config.toml
num_key_value_heads = 10
bias = "all"
extras = ["capped logits"]
init_std_o = 0.0242
lr_head = 0.00987
batch_tokens = 65536
train_tokens = 702700000
dataset = "wikipedia_en"
Each number is 128 + 32 x the weight over its row's rms, rounded and kept within 0 to 255. Layers, rows and columns count from 0. Numbers have three digits each. The size before them is the row's rms in percent of the matrix's.

# layer 2 attention output (transposed), 640x448, rms 0.0471, rows 222-279, columns 392-447
082:173135097128161162207111134148164135150113159151130132142135116147063187149138118137132105117097109143122132115117123121102096123098150118137169125159095107112129139091
097:130125125147155110154142106161112069132153120158117132115133100146155128146185118119164093128115124105081108108093161165114152154107153082149160092091078111143130149100
096:153165077144117152127098129068125111170154156205120163130134125186147140065066070152108143115108168082158155092098118188147121202168089125074096163141139132110119126194
086:132140145109154089184179116111138128121071139155177074076159103145123107108116101122163132140108074197058116143131097140145140135082217121187096107183129121161118136163
089:145132210115143159111198112092149105113109170127148110118131167154142142147157187130147140122160153211143138136171097178136176103074166121149139127153143134127111136082
092:121120075098151048132112092060127143175123103184140101123081123150136146101121096100121130108103137132147120148115117083092129137155174172108118170112155137158152116163
105:089159166129097177146192143134094142085034135217118091177120076157133166128131070175102106135148102151156110171130131185144117106197135122165049187076116093107167161147
088:165173162111168067155095147113140082178148120113076125143120133102091138142162089132130127208134177123103121114116116071125120120135188139157210182120116124093145185189
096:159137215140130145152117140117099096058116103102133160113143119172109114135134104087133115128157107096083053169099134118112110095093100140198124123134148156119098164066
095:141172112143145136071104147148106165103080150111104111135083119130079103103133113125084073102131086099123143146109147148148142108116190062199185103119101081142156095096
092:089101140119100148144075189143114088135134147091099115211163105152193117163103080148154108097095170145117083126141128105097143143112071119107133089139076141133160137157
092:111095119130158094080142128183153080116130147153149127122156113134085135145154096136147124180153165100092116133161099105096157096175129118163137143105093123126085100114
093:133072111121101142139156164118105063220148111164138117132192193188104103143146118053125137109101184133147092156164162126098165179110172150122152073177134113123081073153
092:123153101133099160128215091129101140202106185126139142120134154106138157180140072132102106111094175142090115075076120127088194135153174120166180133139106108148068109083
090:110135161120130061101078094109155153158131114108086178089127125173140055131149152137175131141117097091180080131117171112140181167145086067122119149108164083129111160132
097:135101132117149152106110040107134212142144141131107143085169103146160075162129136106073141105117157171107192103147145146138160132150148084071140169153160169096103144118
096:098164143137119162157059116107117152185092127160117125135202152146070118126145079152115096113120119144121143150189086126114112144176080221146188098151105062123118101199
094:122133141090125106177099073143105183130085102153188035148076153143107138158186096125092157185212112113131162130113128123105149110131101074180107115158145113135114185073
095:132097119096069122151132191128161152160136131128091082090158154067157091127144155158157084139167156106131132094151113161162137147148182076137131088148141128198168130104
090:128168115118097157127073115113130077150133104140123131138161119181127125131125146112155105057122126209163173161187072109156114128092085125141168103175066134134121102114
089:161113150156133088120105103133129055127192129147134102107037081162146120107106155113149101078147154071098133124156100159100090121123133185105166147166123139140172121152
094:063069149118148153107110105150103146140133125166097100113139102142152118107129152185122109136115126067147075120137138154102164122131148105169074135121109112157088165102
093:163114124046164100134108154093123082091143104131086120155171107102124086181170168158137099158074124138116137175104171137077121127095121073146082077096103154111093145161
096:157140085137155112134148135138084081146127123110130158116102079129167137124068110125153153152121097123146159163088142096074104166112163129118077151163121167133107154092
090:165110128092149153092119092096160166178131128164140169121124096089100131134165203173091113096141071154157129155129089136137154151139094078085072151144140197100129080129
091:123122162147111150078154199131098116111147129156149136144131135192149129072088123112175162098170154168128145111129111153120095129176119124127145074095105114104165139153
084:101119177151147104130130127115089122138145114082121114110072131106112123161079138157152172110166108164124140169140127081139087058162138158071152118183151150158130097117
093:050137100125054124085083110106111182097129148084162185155104086077090127127065143102136083151085094119098165108109141141181091108127112121115096165122144139091115087144
099:131091045106089105138104128152138159147179117087138131231133156103119089135141125174142063128049084161157106145129112090104161175127126155114146144117079109112112099129
094:142192148089165098103140128146127172066153108132081115093086139165042112097109143096114134126126098113104144115186135182159053134109180132124087070112070064096073157101
095:126088110109159148098159149143042123145117167164127085110166123104118117099160182085108158122100166117091077134137125142126060122118183182164141091074072084220202102153
096:099126068110097183119102131152153112115165159089191090154164180046142130148089137161137140154119110141127081110205116147116106174136151103160135089145125103131139065094
098:141133115131175087111146159134119146133135120107146124118135135119122122088144144150173106081152186134032112081095136129128083129168130091168122143104169122174145117125
094:107149096159191124153164189158163117101067142163178070158122130091122116107162088142136118140102095105196162133085086107137173155162144090140093158101066150142174169127
105:134088109131105150160106127125138139139126075107124144144155091149175089112121171128131150124172088126212100142116109129089102070093123123082077117102152134188080140128
104:141109095142092221117152100193181100084070182139150152156140137097193151081148078186112080151065130115108085100102156107138138124105189117179199086147114150154177111132
104:173091158182143128135145107136173086143086203161133097113113112144144165089126174213162133166051121132063060063126142163129149141149189137170151165117139189135109102133
094:159156082145089124127135174145129159117100146122117093143180054156145206088118128119125023163122116095133079152136131112129128150107081099171172152141139136120171110132
104:141193162118078103181083088148132153204133113102190178136095121135101121166139083149137155080079116103128102155105122130125077085122096113157158120123108084150161175127
095:095115127146168162080182122142160091177151081100144108130143130121114091148118121109063069094076175184098066102112124181161161149175125102112122103110119161160141069139
095:079227123072158125070118136208174139098095130100080074105169128112070118136108122171185125157195105178128127105093124148149141170105149160128088178108158184125070183129
101:161142099153135113094140146116121144178160145101075137146125194132125099133114106180092090143156099125110105134120074198109105153133121128118110161192094123081121095116
105:070105153120100093171105153095127083125126152104050157126072085114111196111105188129093140022148146120092133097137158130099108092090208110124089148114101158105094143177
104:144093148124145199116086189140109101086140173096141097105148085111154132096110087099190162176142131065048112139078113107122155105083157117131165132132137111149164110130
095:151146071083127156091146093099122106158159148124087153217083135146083083160137032153084158157160154066128113104098141124133110130132191123136135111108094121099161123088
106:091093162092159062072192129135122130089087073094180114166110069117162106105129172127101131047072140135169126169101139145149195163152140097050110118147117145145136128111
099:137120128113139121136161154121134160090148136142105125129117170083124157131099187137163124141136152064119123130116129104168112166143165138134185110182114161117135119147
093:122122110131146144170167196181139091172097161184112102139137110127150155149131145149156101169115182105069071097125197116110156146120194165086102089129149172143127106128
105:172145141124109093150179118114112140147101101152103165091132155198131116123071135047110169031073082092152114151115126138081106115155120088160080093145110120149119112059
098:149133172127173151145081088106075153096115170179058123092119189153124096138104128110161167148142161144135176150150132171126151149079119160152118141063190118189088106177
103:139141119129175127154143172097136150114126166105065070104128115118100129129137153165175123129053142120113120112154158186138114151054193130141092156085162115154133163110
105:098143135150154170180141164063131095132104103101061133100177114140096140149135091100145141161191130077106132098068125127132131149158099184169165147140155075123118139106
105:112180152157104099127148105094087173123103128081121149139104072102126191108149147103082051087102128118096093137112074154129123133104101124118181134142082137151195158128
113:138133057081143092167173129150143130125168154085140132123152173175125112129074135137110107139053147146146193098176114107114186122060146090145136175208143157144140144154
096:122144135160096167155155123138127125210160079171161095169135163176165092162105112106110166075106146116158149120142139175157160127173154151109060139140067115130115092082
107:166195137134168144050098103137120151073075097120113110095132134140057081135152104122123158127180129089147113115096146170146138152130063172197120176177115088082144129112
113:177125113146167129098160119076130114073147108079112093059106120099134094120132150154145140164159091069135126171173141154156115089140109107104183134166133176117176161100
102:084095164199072117180114134136145146085130179165126138111159177106142138122111094160170140168100113088116163175164131090109122173137093139125196138122146076133142145163
# layer 2 attention value, 640x448, rms 0.05, rows 223-280, columns 392-447
098:157047116111138157102074127127155131098096130106126094091149108103107157095188125113120151165176146121166165219151101093124060093134084146112160125097120136105138098113
098:154083157119120144109136159212140147096146104042106119121077135152081123114141111050155124100127091136109097136182162156078138110075160130149168090127151116179127139105
088:125154159128065195067081173100129129091172154143163152151080157125141093084145147117155129159200178095211149100083150120133094124129116178078151089089105069068146113137
096:118145096091158068144148065150139146153117160091150165138140126131148125187124102144117093093165131036155163118118134078152118149183141058079152113096114091134086104114
100:199102166116122223147099154118145078139125152155162080098096169088100096174102168143149072132112075137094144115105141112166125155105085165151140126125107092102118161069
102:076122073111117088175076149167194100174186100146157164113114150115150095119151092127173132115170158102110132146165124132166125092104095190129181094205110112134081097148
090:107061108103102100123116141144076161105049145127199076135131105192149125101179084145136125115104134126109138098117111143203170165132077175076085174143137098150101081098
101:093088060139146106091154140095116182159061093096094144193119104087161163116145140145118149130142127182131152079150136125133169087160154100081071160139114128175139092119
092:110102149110155090136152143106137057180139110199127127121119126117114145143145132138186134109126153173100088136132160110151092106117120177109072120137171110100123186100
094:149141162119169106154150109131162132169117151068106204096134152088151124098122134102168119142097116093156100159145147125165114120180168158128125197139169084169162078081
094:153161136161145176155092140066121110148117128152150139145064163151184140111117163125131147131069080119163148113124112082124089110093092122106127076122133104109160165150
090:111175092119153084091082104120122179167103163111080139126062133116118151117105100162102091156152109121117118093121183184155101090129078124160153150151105130151149124069
097:163112132141184101133080144152140143065183138142162128116162168130105131100123180148129092124152143081168087188160144150213085125113089105162107079179093112112199130151
090:173037066135159181152075131121099092093142132139128092115159106108169142082099140074142156177167130150109131150124139138118106098111166188144095141108061146146176113125
097:166099106109121117100111181122119115144091118151126105089156123127109131110082161110151166144076111114179104114138140128108127173090147147133116084073107047119174082068
099:188151102163138106095161128128177107138181090106103165120096160126146088124098115072126177089141165127151135126126131147158150090155157085156061106168132168128171115117
097:122127055127118162124120178111200064130156109148090175095129087133103128098127174112160096118086143174148104147111091159144084137113122142119159146145096120075083102180
094:098102125144188149111037108151127147106159111162085131138134095172150178183081101100110184162120137121142161169092122119090162169120179150132144122101093134078132189066
098:141114096127131110116145131145113219116132159112097132102110138094080101129086181134094160134092125062109115164143177121070128118154178113138042115102191111095092141171
090:119129157109156164144140133122137137110116153099081164109119143109115135162113157133090137150131139145136144127142155127104141121163117059155098171087171092077074125085
098:157135143138034145134112183116160189127175148192134117114113122124139134109088117085171145157149110156134223182198131113132136118135093149147140144078164108066102144176
090:146142084166121129127150140169067174137141123085157093111111169099076173047088097144168157152145087124124125086157149045183131106148114138144125114138178135128158132072
099:105114186054090119120138117143157157107126186135149086121124128123132193119152151102184092118107122142036134079143139137131103107142066109114139103087138053105137088149
093:143133111127120145149085114144026095085070159180197089137127174115111142095112069134127178109069169080079163107108134135114082124133144135138155126105185111066082133123
095:110120135119124104090100065120164136146129113105081153113130109132096174184166182096121135167068114138126103075202139079133143160103131104068120167100147142157122127106
091:132130110105149139091110132118109125187062130155115135129145121159151086111144152132070115113138140139113159099091132160127167172147143100170125155121126129117119155141
094:170109154151141109181149157181147042125152106166128071114111144097188184161164137132174108140122130131127077111127168164096166132070095127139187125096110139122170131200
102:202118173122117109056165126142083101079122132154120163107115118144163088116137052123118142129143155177096122102134128122139123124174097076103016122143127186178144123146
094:115147124106154126147093160139096119155141085097159087107081089141200160100144125117176168148163078188118184146159160142135101124100104171138142111087163157223155166168
096:145176136140127089133074106099163117150141104103136174157073101120108150140139118107116133165113136119193145131132130114120106112128034125052099229140124096073096156065
099:104120169134137096136123132096144119091109148106137143096171138138190166129114117136152149110147175118076119119126144168140138120170121113095120183143156181140120201160
104:127155127126154111129091127117135106093169179135108130124178147203132116158110157152124127143158074128201141182117115097103133136158067166101128155115098140113131173092
096:055109124162148138093132107172169171155172148107188166132141088093162166155138141116093082114115164112105128151103175121074089111118080152092153116171161141081060142108
102:140107163093118131120151152129140143145140147139149185115144156119103185116139164134174138124139158154115124132178147088140177150170109114143181130112156142065150135096
104:078121081122178092113131148103126165167188038126116113110132089146088157130156119105112169137203122154109145137249112142107111122121103141159093131131167096128066141189
099:114128118113138127156090139108111124120155069138150160132172134105091101161149054073124176147199148107157232157144132106097086133116129153100110080158119150082102138126
095:063064124124152145129086092157140163159136090095155053092135195099166128120127132183123144100113143168105144091152115135092110094099177141115124126103141121101135179106
104:096070122117119212127139181097159139040151084128077102094110088088161160128048106116103140149177092131152117163103093142135136147136104147096132128134109114088069096164
096:196137131116082110110103163116099116122102205200115088153047108150152121161123156085205160113156114095111190188086110095058110131128128151139139119125134158127179134090
093:194123125195097132142131104042049128165164082149127187156102126146191138134173134088123135127154119088099217092115126101101150106162117102106148110114124118154167061101
106:123092136114150098172201174182103111070107178131169119115127078166175187081129127111153085134119121129150098104149139144113123137150146141089182098064145151190133132156
104:175116118120144125078102104125142131162107103122234125117188178178081036123145090143114152181078120129168130137122070083111103161139116150113158150151149128114115093126
106:074180080113134086135152113073184117125156120090086121153103109152150128168140131121120113089085147129127164125165142207154106114123153132124094150113140137161115092151
098:107145110146120120163158137165129149107091133131172141083105145089189157107143156090148096104124136175138128158084110140141123150127112157115183101117125122138154174185
100:132150111168061143163083122089099079114164191159102160084108158142128181142131096120153166133185150152135158082135088115095087120131128132207156153148183139112143088137
100:106116120144133130083137126155083084155103161095111090148149135138107169160138089143086122157128130198155151187108139180064130093155141140132144174087143079120158078160
094:157112109152093092096081171054101151147140144108152153107137087154103135121137087115092139153102121147166200158150130184107128121157093106213211133129109109155148125117
105:077115126140131121170135173218134086077147177138150114154091083074145150105152090164129082163149128141186131156068132126188158150113137124137205116098164128124150170185
099:121110104125092107125133059129186109183108090110184084140111136128104106126144119109116153085090152115160073135161135156133103069121155156165132123135103193083100171075
102:155151132142085087121107091083093015110111138114192176113088175189152081131157156065150125137213095119118128124106086086096157132104103127094116101143086169131150090124
103:145167132143161110117138053141122149109148157069182095139083148099092099166164138107141093138110134136161139198131090139144166136080186111104126061118086121139114114100
103:135121152110150098095139148135170079164104138131147113104200173170121104123055089144141150139151087154118116123144143188120109119137151118169063100093180090126147068172
109:139134150128114119122123100094118140152113141138130088149149119087106146077207128157166110105131114104133110154095237106175054135159138158142130088078118110143080089112
099:142056110091182130136118113102142104109100200142152188081041098071088099129131113074115177091176109111108107137127181088117126107085098100112165082132164179165106148159
105:087121177132109142192215153130137124153139131095129115073109118079212181124106132065121085139089152152192100134142089156126163147107133066130193123085104174196112122110
108:077101156082112108177091161114142106128103133176143162151181108169105188116087120176112075139100123187104146083127128155134138166136082169126109132074128128126121069112
099:107203131112186147087119114136070096169119056074175103167130072130101215115167120163091155114182119127112119164108155168147132087142196140140097142126139103063088140107
100:107070175134090118182118163115075164144137107164092147099111112119189124176111050076188056100078093137132127094131122060102136145092076141177211122095081137136131143187
# layer 2 attention query, 640x448, rms 0.053, rows 256-319, columns 392-447
078:175099080050113145116188090086165131122123147067101086153155136112053102098167091190127147197105138140138154090071115163101185089167135167092140152185115103101155140145
081:156113150089127037140100145146121213145135102120114096123120170152101071135139145130092119094077165143148085106087097168129107213112150137155137122091086143194141162129
079:131088062100119132108120097141210028079126145146097142110105211084114106190079143212102184098221168124092144116161130170122051090160125164182101141137115110183143134173
081:071102178117155114094110110082186055128090077186134133197141150138220165165136119126170107148122101127048122164173113151185083141100121112157087190133156145148109071143
083:108112185139198158118123147091157163146134146147163153073129117220164113081128120181180125156108176041113131166160136145161193075097089122095154126116160153153168093102
077:147196070094114132141092107170134065100073141188178124176165190149139091138149115146122160145099117128124151065099097176135084117154116105125121081136165098155138133145
084:133148112150115114095076057197144091136133195179119165092116128086060156128085088091102118088100144113226103113142167111087136167093105135092083095146081062147109136140
081:088168138105158106038131178122160143093130170148096090139175109107145146160123173110162162154123128158132198195102080114139141136190127104164123171143174131061130102192
080:182132094139105175179153127127167104179077151045126180116097150156127080126111125138087151128142099100140170121151108123106131126144096079143112076079136086174084129145
078:117084080112164115127109164118100209157132135083072141066115099126123136189066197101102077098128124174090151149168086148150182122049156142119110040162118163119144086157
076:092118159131136139111110083156121081160116128090104104107094097095073137112163162170165206157149108145135118142201076121184155114074093135162160137105144121119117193132
084:085088145140074110142141092096170105138151086100152135116151088100060098206107140142143083098114134077102181117125160111069070146088076144119140115165136190146109129128
082:065094085110155124146157154123073107127131093106099121118107151125171073218111194121119131155206150114162094140138079133192058155115111139137150137096122114157177184193
084:107143109114110099163113107140154120185139112141114165210089146113152118115143124104142128138095115104122123118116120093124150097086157101136159172181132106081081153151
080:131118105128171144080177153101176138103155090163091172080154115084168126108104146164181097118139124103104155102109117171112167098104032150151120188148041158102156165103
074:099165127183112126176114117163151105141094155087161146110096122112093112118155117127176140104124111188117194103114155152113093122155137092129141120156218115080053128145
083:071103203131033145088124116092124133123145084132148161193106069117067104077113180149115195102133136137161106123161117163085182169134128115167156101125162100206107095126
078:132131149161117093096093166118178036093103075158112047191067163167112183133168166104129148159076139131115104116172164124126096083178086105164114094180109184113125111098
079:120176158165109143140142148091107129133086107097088171179161160141054123145142092213099071144125131115153119095117153120121162143087121096134096082141120191156160118145
082:050085037125142105185163191029128127108116154177137149075132136141109083125144144104135060030152106079164120175083118125122117141091144096065154128089152127153120119047
080:150182172114144077059104097111156092084150163113125183083119135100088109101167105164116154147168083069095071104101159139066142160169137160166159071097098140106153164177
075:112156114106127088119209148046141202064163143116125135197146143107082118072136149134114106165162085123148113148144147133151149171114121069090119184126128142116167132106
086:136108125154075154151099128087095119122128119192130148176118145166167101140122092094139080129152126107108130183112106153161112115119176108157052138100094092111189152135
078:113167157111152035142181189125078106093121103114163179114146185138127077148120105131107134132114105059128130103060149178132125177145094151108126129099118112127112106189
083:118129178095100114138072081140115155071084112134203168146092128151103133078166184171100111110122180095105133129132134132091104152145129110127086095156071160155119115144
077:126113095097078121098136138155126074100115087158095136140143145206083174122166139127105165153077115121140112131098135105127067126074100151092137078094178133155138187167
079:157076154114190161096183154097202132124106095075138109124182135144125153197074113149063112089193141108097100100135167179142154113101140179085150158086132139137107072128
082:157129088108122121103169129078136122091093154140100154124108141145180109162190085118151183133177129096147115100110161224108121132115117103147150042129136097123162113121
079:057152106082168086140176097148202072102133176096076075144149106114178136106154114148153140112085148087145094158155119140130126185127129134122137130143151166164113138073
083:109185091131116197118185127128176106103115096127115145068111126170153105161066073106118097107164135142049163122111155137133138130149165152142159168162084115097053165177
083:119144115071102122130211124099125139135094133187160107124133149110152132179104160090187082079106131186131135111201141075153161153134114128164082131134097057146146117145
080:190141138162096156093141101114135132138144132178135021099155106143100109172125065116105045132141120135132145136114107155142118094158128105136108095128093105152165168137
080:109158116127149108163120110102139083215121108160075092092101108154077123117146138106100101084178128139133134114167172160142157101153136143142153043142117105110166113098
079:067110122100114144116142099114099120185202074156150078170156122166132114099142173122128074094109132134145122121196132131153157154138142102140139118101111164093087121144
075:193188109181144163160157156165162177197159139118182105188152068133110093106142030127136200129138132102121134101154083084124121096188118107110130090081136115122046116161
080:140140147096074094139121079102157189177142124141104081168183152128099161154122108177132098136160127138081147117149133186094151114109120130192126109102132137130151149169
080:076110109118142161096169118129158134143133153108095144075124077065205077138143195210138125170109108126118139167172104160126155144136092142120171156132103120127175162206
083:106131082131171156145099130156209134188149183163080060174146075089176095129119133095170119091167106162153090051099162140106112167172157134171162133141087159148033036082
074:122135145079110133149114093200158053130180116134142111133123122096134178156144075179163184084120094139163111099083141086130114141108089173150128145201096154054121120153
075:109107093111102121123133128161056118151157091149110165133094170160090126117159177114158188064110105129155101139081164109142132134142094082123093120151152099131164156111
080:106129182106075114140171142203090069101183106152096114082157120127112152138149152113140156080138125163153115104113100117100123067148114159178167122105106071154061147101
080:114126121117101095171170172178124127095152181120135136161088133127121174128118100162175098118118152079180124130136118110119161069171109111123107126139143155164090142134
081:149199128222105161142152148143073138122131151107124105099118099126067180084118156105079106172148169121123111099161128174157152099124103097101161152153110139138153129125
082:130092103157193077144182117116025172124150132203111107107117163102148131201065109102131105122129163087131139124098131154177127108113141108152127130162171166147131074123
081:149092104106094096138060157091179088153160147049111154118125114100123086101104178091104190159172066194065141166071135105147169104139123118093159084144101097089143119120
082:056071152112117132093113112130062159164098084116125168109114150106112118103056077137122130110086133117136119207119102098142155202119097137134139117189136127101081113135
080:078209081183073213107162098153096142100091164140127100147160092066182070084116140152084110124133128199174112108150087105132120117119122160094079086093106156116175161090
089:111077171116102121138129096060084134139159093139092141097092109148083102127072177138138127111124147142135187136141138137097115140079130150106138084189102127155145132127
076:184175145101108096134081139123117146113114106151145146170111098129111099051087177190146128085118087151180155121159132150138102118063115076112117135109072159083153065122
076:097098101166167130195145120143105139125155117122118106141160138133108090097108101081145096125155131129127118115098171166137093065062147064152114075120166148105183111144
088:165187145119203150066125139113180135117076163047164068078110198111114092126178094172080150155123076109123132133132139087204150115124175102096172127176112147124121145107
081:130132105137148144102134150080156151128192157086137117117175143150089129120135105072138132084081135092125145141137108179161115136092110156117129118116145092128126163126
082:066076094116110144179069112144138104133131131157107131154112146106119090140109062092157174167136148145151150118101125084105110106093136150113126136167155132123124089129
081:116153096086099119121149077187186140075148135123114096166112069135157177118116099101099094127130130162095160148146158101093098130115147179146132112111170120109111126108
082:124075079089104113160139113108133118155121149166104161107157114130144144094095151182100177185153076135186059109124104113138175088109156172130124103124147179178126079115
084:154137142117112147148094088099127139169108140148139077118154111129150167097115126126123144140119168184132166076135160175070102095124161093170121137187152153127120134172
077:140123123150085156075093144136153114175157075163168128152132135115117148100102175139150099142119062166142132142141140115118065158152112182098104094132159131163102123109
084:139117140163160067185134192089149142138127119139100109110087118127140091082110084148133153154124145145124124133119166113118074104148137102115082165116152117139094150129
084:135138164206150172115120113146118159142117134211111144111149156122121137111116119135157096134094152140136138097130122127117112155140162078155149099161093176106155094083
082:135112102152141106090125122104170153163088072122116122129124071092139127171141091138080177136134101105177110146085113120160120113136123126104112164129119109118160145089
077:124094105114101124121136120129198136120074150115130131137141078120125146118096097073115140152092189136087121079177155122130167104141147150096099138098091116104105110120
079:084150085139135145138082120134098171143180170129169153135154125152117162092128121094149198129148113100184104088082073146151177165065148169135169128133071111145118125101
081:132072166168107177097168126123139104152137086124082135146125082150139084096106138116136135134139113168125135133144101104075119132111118102144081160155209133123145227131
080:101109184109159098102116162120140147118095127158090107103113096093173089135093154168160151131150166158171032158143110142084119097137147095142132177165137162085099048103
# layer 2 attention key, 640x448, rms 0.0502, rows 256-319, columns 392-447
082:111096147139093113134112109158130147140151137164144136134134109064133107093150135087151126143143097158104158129157148159109052200164083145183112129177118136095092139142
082:094064091082130133135104134129164053140108111157103132119120110134104136127093103150133181140130134108109133088119164149055124079137113157177118177107090078068144099137
083:148145169182162156121147174158157182067149131136161112082166095162182096107119136132087068152032140115091116109129155101131129053117135069137123096114083086151124177133
080:179161064079125158108117104174124082074073121074175155114098124187146113140089107181075134089175157158143104120139143140113111171066095071103145102128130149124129143115
085:158100127169121126107159199194133066126116139119085134105142100095178113189131059144095067104154123162108103138157121167150038166156114103159061115113106173109139152099
082:120158106083133129095161142094126167160194113079140085163147066134109149078112136102084129121108094149155137114117113096093114094110117140075132144132148181106088170148
081:131112157151167159120145083057111115144109141120097107103138160135169084138140137127125150100144116145143108112102121132164152124149150137142129142114139137167068076083
081:118107215171176152191123115111137060180167130144175122112134146113137139096116116147140180147143128099143091161156095135056104096065146110134081124138121135147133138095
078:174133109148056142120139124135093130129127145106114099125118130104167163135167118096177083083139067070207126182091168134141143087118144144139067180185125146111110076167
085:123141153156114171131104159096120138135113093169146138094104140158119187140163113100172038080135197109158156195118178139094172131120114163189093113089116098135138137079
076:110129146087142084145090140066153146130130120105226139107123160096135095128080097112074151074134130178154174094094176115101131188099100179094052127111144153085170127100
082:130114143141161144125131205148139085170107145088157090103132168165222135102135142138098181119075053111159110123121094165134182173118127132128143203096126106152148078182
085:122145155128062095183134089121113227093094133126170143067110180159150172104135118067096118100125094116179131096123168133121164105121148084115142070087117115142080113106
082:164094142144133159108115162093123099128110146084196107109135129111124133165136117184121192157107172163170120102080074133149085128137105153113108160070146189181174093138
081:157132172149075074137105190166129116075158101202139059102098136139148107126108128120096179158088159070113140178133126119180082151122171141111115140050133117129147085108
079:069107073092094109109136147111151122159176121155114165141113150155132142104177141116166094102090092068105173121141111143081167095112220128142118166151133097142131124103
084:145137042155130117122132129102081108111140150122158102104141141165088138129148122131093072153065164135126109169126110090200048123133107144097075100204137163122111111134
081:136152154135152154189151130171062196122125126174084194092150082144128128086106093121126151068131080115112079126134164138190102133115107139111129117123168132149133070152
079:119108097062175160111164100152131092156129150167155180068072119108149177148201166142091112098145118149125172139128118129088214125154140136146153131148144082140138082126
079:177096222153144163151140162098160090181135059033148143117111180143142173082073164145153151150124110142164121144199127138144143156080101136132110133117123122090113118163
078:099144107148189189125130126151144020152113137133113113129156123139195124159095150119122066093157162132129109079107109110140152096127183146078164161131167094153133133146
080:154112151037099130113166123119137099109068024147133172068113165157157135185115091163104149176165134128090157132120078098131178166102092171145115117166120161106164135158
083:150104098145128159139119149158089110114166129138159115137101133139081153144145179122121134155133122139076124070135101112098113089151114100091145179082121152112090161127
080:133180120096082198087076103159123122157150164155161098114094118167133111159151134149084129154154099100099125108144102087078108164122134075089158189107112144180134164198
086:115118073226133160124102167116147098157150180112126126189153049158149122119109183138123143153090134186151127149147131140152177090189154077063113101135142075148130156115
077:116106081143103129145152148076165127138142176121135131123096157063157127115142143153159091154120176158104169146168099122119140082118158110113169134170120148106063074144
083:091119097129121172158121147161129105098120111122065182111109127115190125101198073175143117151128098154126105109089141093127158150136153102140144133124163189140141153124
077:085114131138176159145092131152151116125105105114166144103149139137083080095124176177138105161159126101168119141153120024155134063157133062097153127103125125120122129094
085:104087166119100125171124150120128143116175148168119194152156117103142145132115101035104101137118111111085080069167090089147070126088144154096137124164159169075145128133
084:180118158101157164164132182142102159143096127139164107153177183095105108112127116112176135153138155135151044193093109150117162140091137120176185126125188118134162119152
083:166180141162175130130091133106076131123118109105162161128131107162057148065115097121125178172090139095139083149127130157118144224109063135128147127114121120132156152050
078:097138150088129115080106125090150081149134156112132165116071121153089151107141133097145192108089095124095105135125148171138155166097106128125162206119147116111093151147
080:147172139116124098099164124106129085107145123101095176155186145095192144157173148189156151094099148102166071091076118108140142114077102159144171175156130120098086134155
080:211182120143152152190156173112128125123116161064149174136149077101151155142109146180090116090068127088088102128124092162058162164101131117095102088149197155101155125130
084:120170153176111154092100159156166068115109132118148118062071143116141080142090139071116137153053152115146132114158157170150138116146139116146166099124139180132143136131
086:120205078112074116041066124152126111103152099176103172137046146153120090076131209137109090158132126158216144081129118123118109152094150069093123097166069132104064166162
080:116213164140117058178145114135094042140134148108108122139118212103071149067207096086139070167106185115146154080132159135153136127136134108145153114061121109126114047161
090:117080112168118145145201100108137091114159109213109161092160100122182161174100138183123124108114086132119098135103152104115074112112070137167108208099117127120086110144
084:098092111086199098167157111114108191096107063126163145119091194139135107210081092106157100176119134079155127137128162146134165139138125101120139131137114151182147141143
080:122082169115128144071124107192146137155144143135067130086132102110143211192099131153130094148205137133104118121189179100142108083133191163145175165111107097112116111067
082:080182100153151162130092119122173176161096135078136133151108115125111097113158103150151108188135115113092159158096135080128170159103174165103119129102099196114139113100
082:110111198138150138098088090073173148090152097186136092119209142050125098170113099186084093136117083155104089150112111150164123145062144113175111150140121136143176148120
080:158124096112130144098127102122138145140142125103080122133164118146129152137170178118088117096131140176133215111124182123122108169097148083128121115109109137117197107078
075:138112118074075125197118140102126070094087148167100187171185160173132138135178154177087086070088112110107106156120134116116109105106150136076104129091097149115113140127
083:173131133113135095100096123121024149151128164124138138102110128133086102134126120214142105188092172129146148110126137111166063154137137188160182132125153142098151106111
083:200081071120079091160062167130141096174175153142075115129106116122176124203132104123086134137172124145120128125105167187144108113128164122169177140094138128132166137180
085:143104163087095073130138081095141158140116140111147071169120125126104183150089165116088097147170106144126154169082147113142156133150141104124154145140195165078121079160
087:168144126111126121104080130133124174168119156083093180097150129148099170186112098101164140138129189097178119147187111144145139078162164082103105075056157142101123181169
076:097136145152118078090178154090140172135136154113161113096082121145133154117133128144152156135095163125132195112091194105101103122126121183168127099094144096149104112096
082:117107101099111162090167086103164045191171101132122114155096135113169136137131109162151133072098073130121126114141073102135146142108090130129162191118075164147023109126
091:178118118156121120094186164164120048157158095130107171120102162101099126144106178107194136082136142114138150139065135105104150098126091204186124090081148098097159132110
078:189155144125178126139116182153054143136131094118114165116106099138064115137164161164104129134137140141165128104088120141079121162103182084175155135179166136115116068146
084:115069124138127124138124157117140158111176138154055126107134138129141171141143127108183089129180075165115124117109124169104085143102138153161126109100165170130141126170
084:115139143140143098088127136129087140089127128130108130132079187125151156116135158117142192180132154084162126130117139126124121122116136095140147143189078131155119108165
086:107140185156142080089097101115121144164166131102114094129154129150204111188126045104116092097116096113178137138136140098125063152125100109124133154117097090104127144145
086:118133114115106126105143097094101114116135125150135094106100137152128119134097168106157106087138090146065143079171104144126139149126164137098109146088124075129056130096
078:079144168144147163123100071113200156069125183186119145151112136121093157099139133121120143112131159146180112098147145148125133164134118152155082145164126128104153125095
081:120168138155096187138147141105128096180164111168117129134121157102107137157115154103180130129161066104188133107134095153176125140148155144190134103155154071141112092166
082:083143139149162100167110123113149130112081129138085107138101088136176127140128183185129148093118142141115084160112119140156134147072138132113104130129161094125099118098
080:118129164135159107137130190129136048120175145144144128071069120195134158086139173111087109112103086104115153156142127152135147128091069130179118106100116173133159163081
074:101139131128035126067145123132062121150189144062126067141210089128144149160114120172132156141182036085178150149088106114136129143140151096119139080122179145155137131182
078:157125129142125136103088144134172121165089083045156128221122069137146155169125138059119133168149130165091198115125124088125098089159147178142068194125176125067131128203
081:161180140150146139071145181135134108102122127105151108145119193139111137090081137099120110174107156123090137146161193116128128114123101125111120040146094128056218085131
080:100104120153147078116111097104153127167092102107119194107160113090079175142106106092177119142102144106122130137100101160164169155144104203142169156125104157103152089139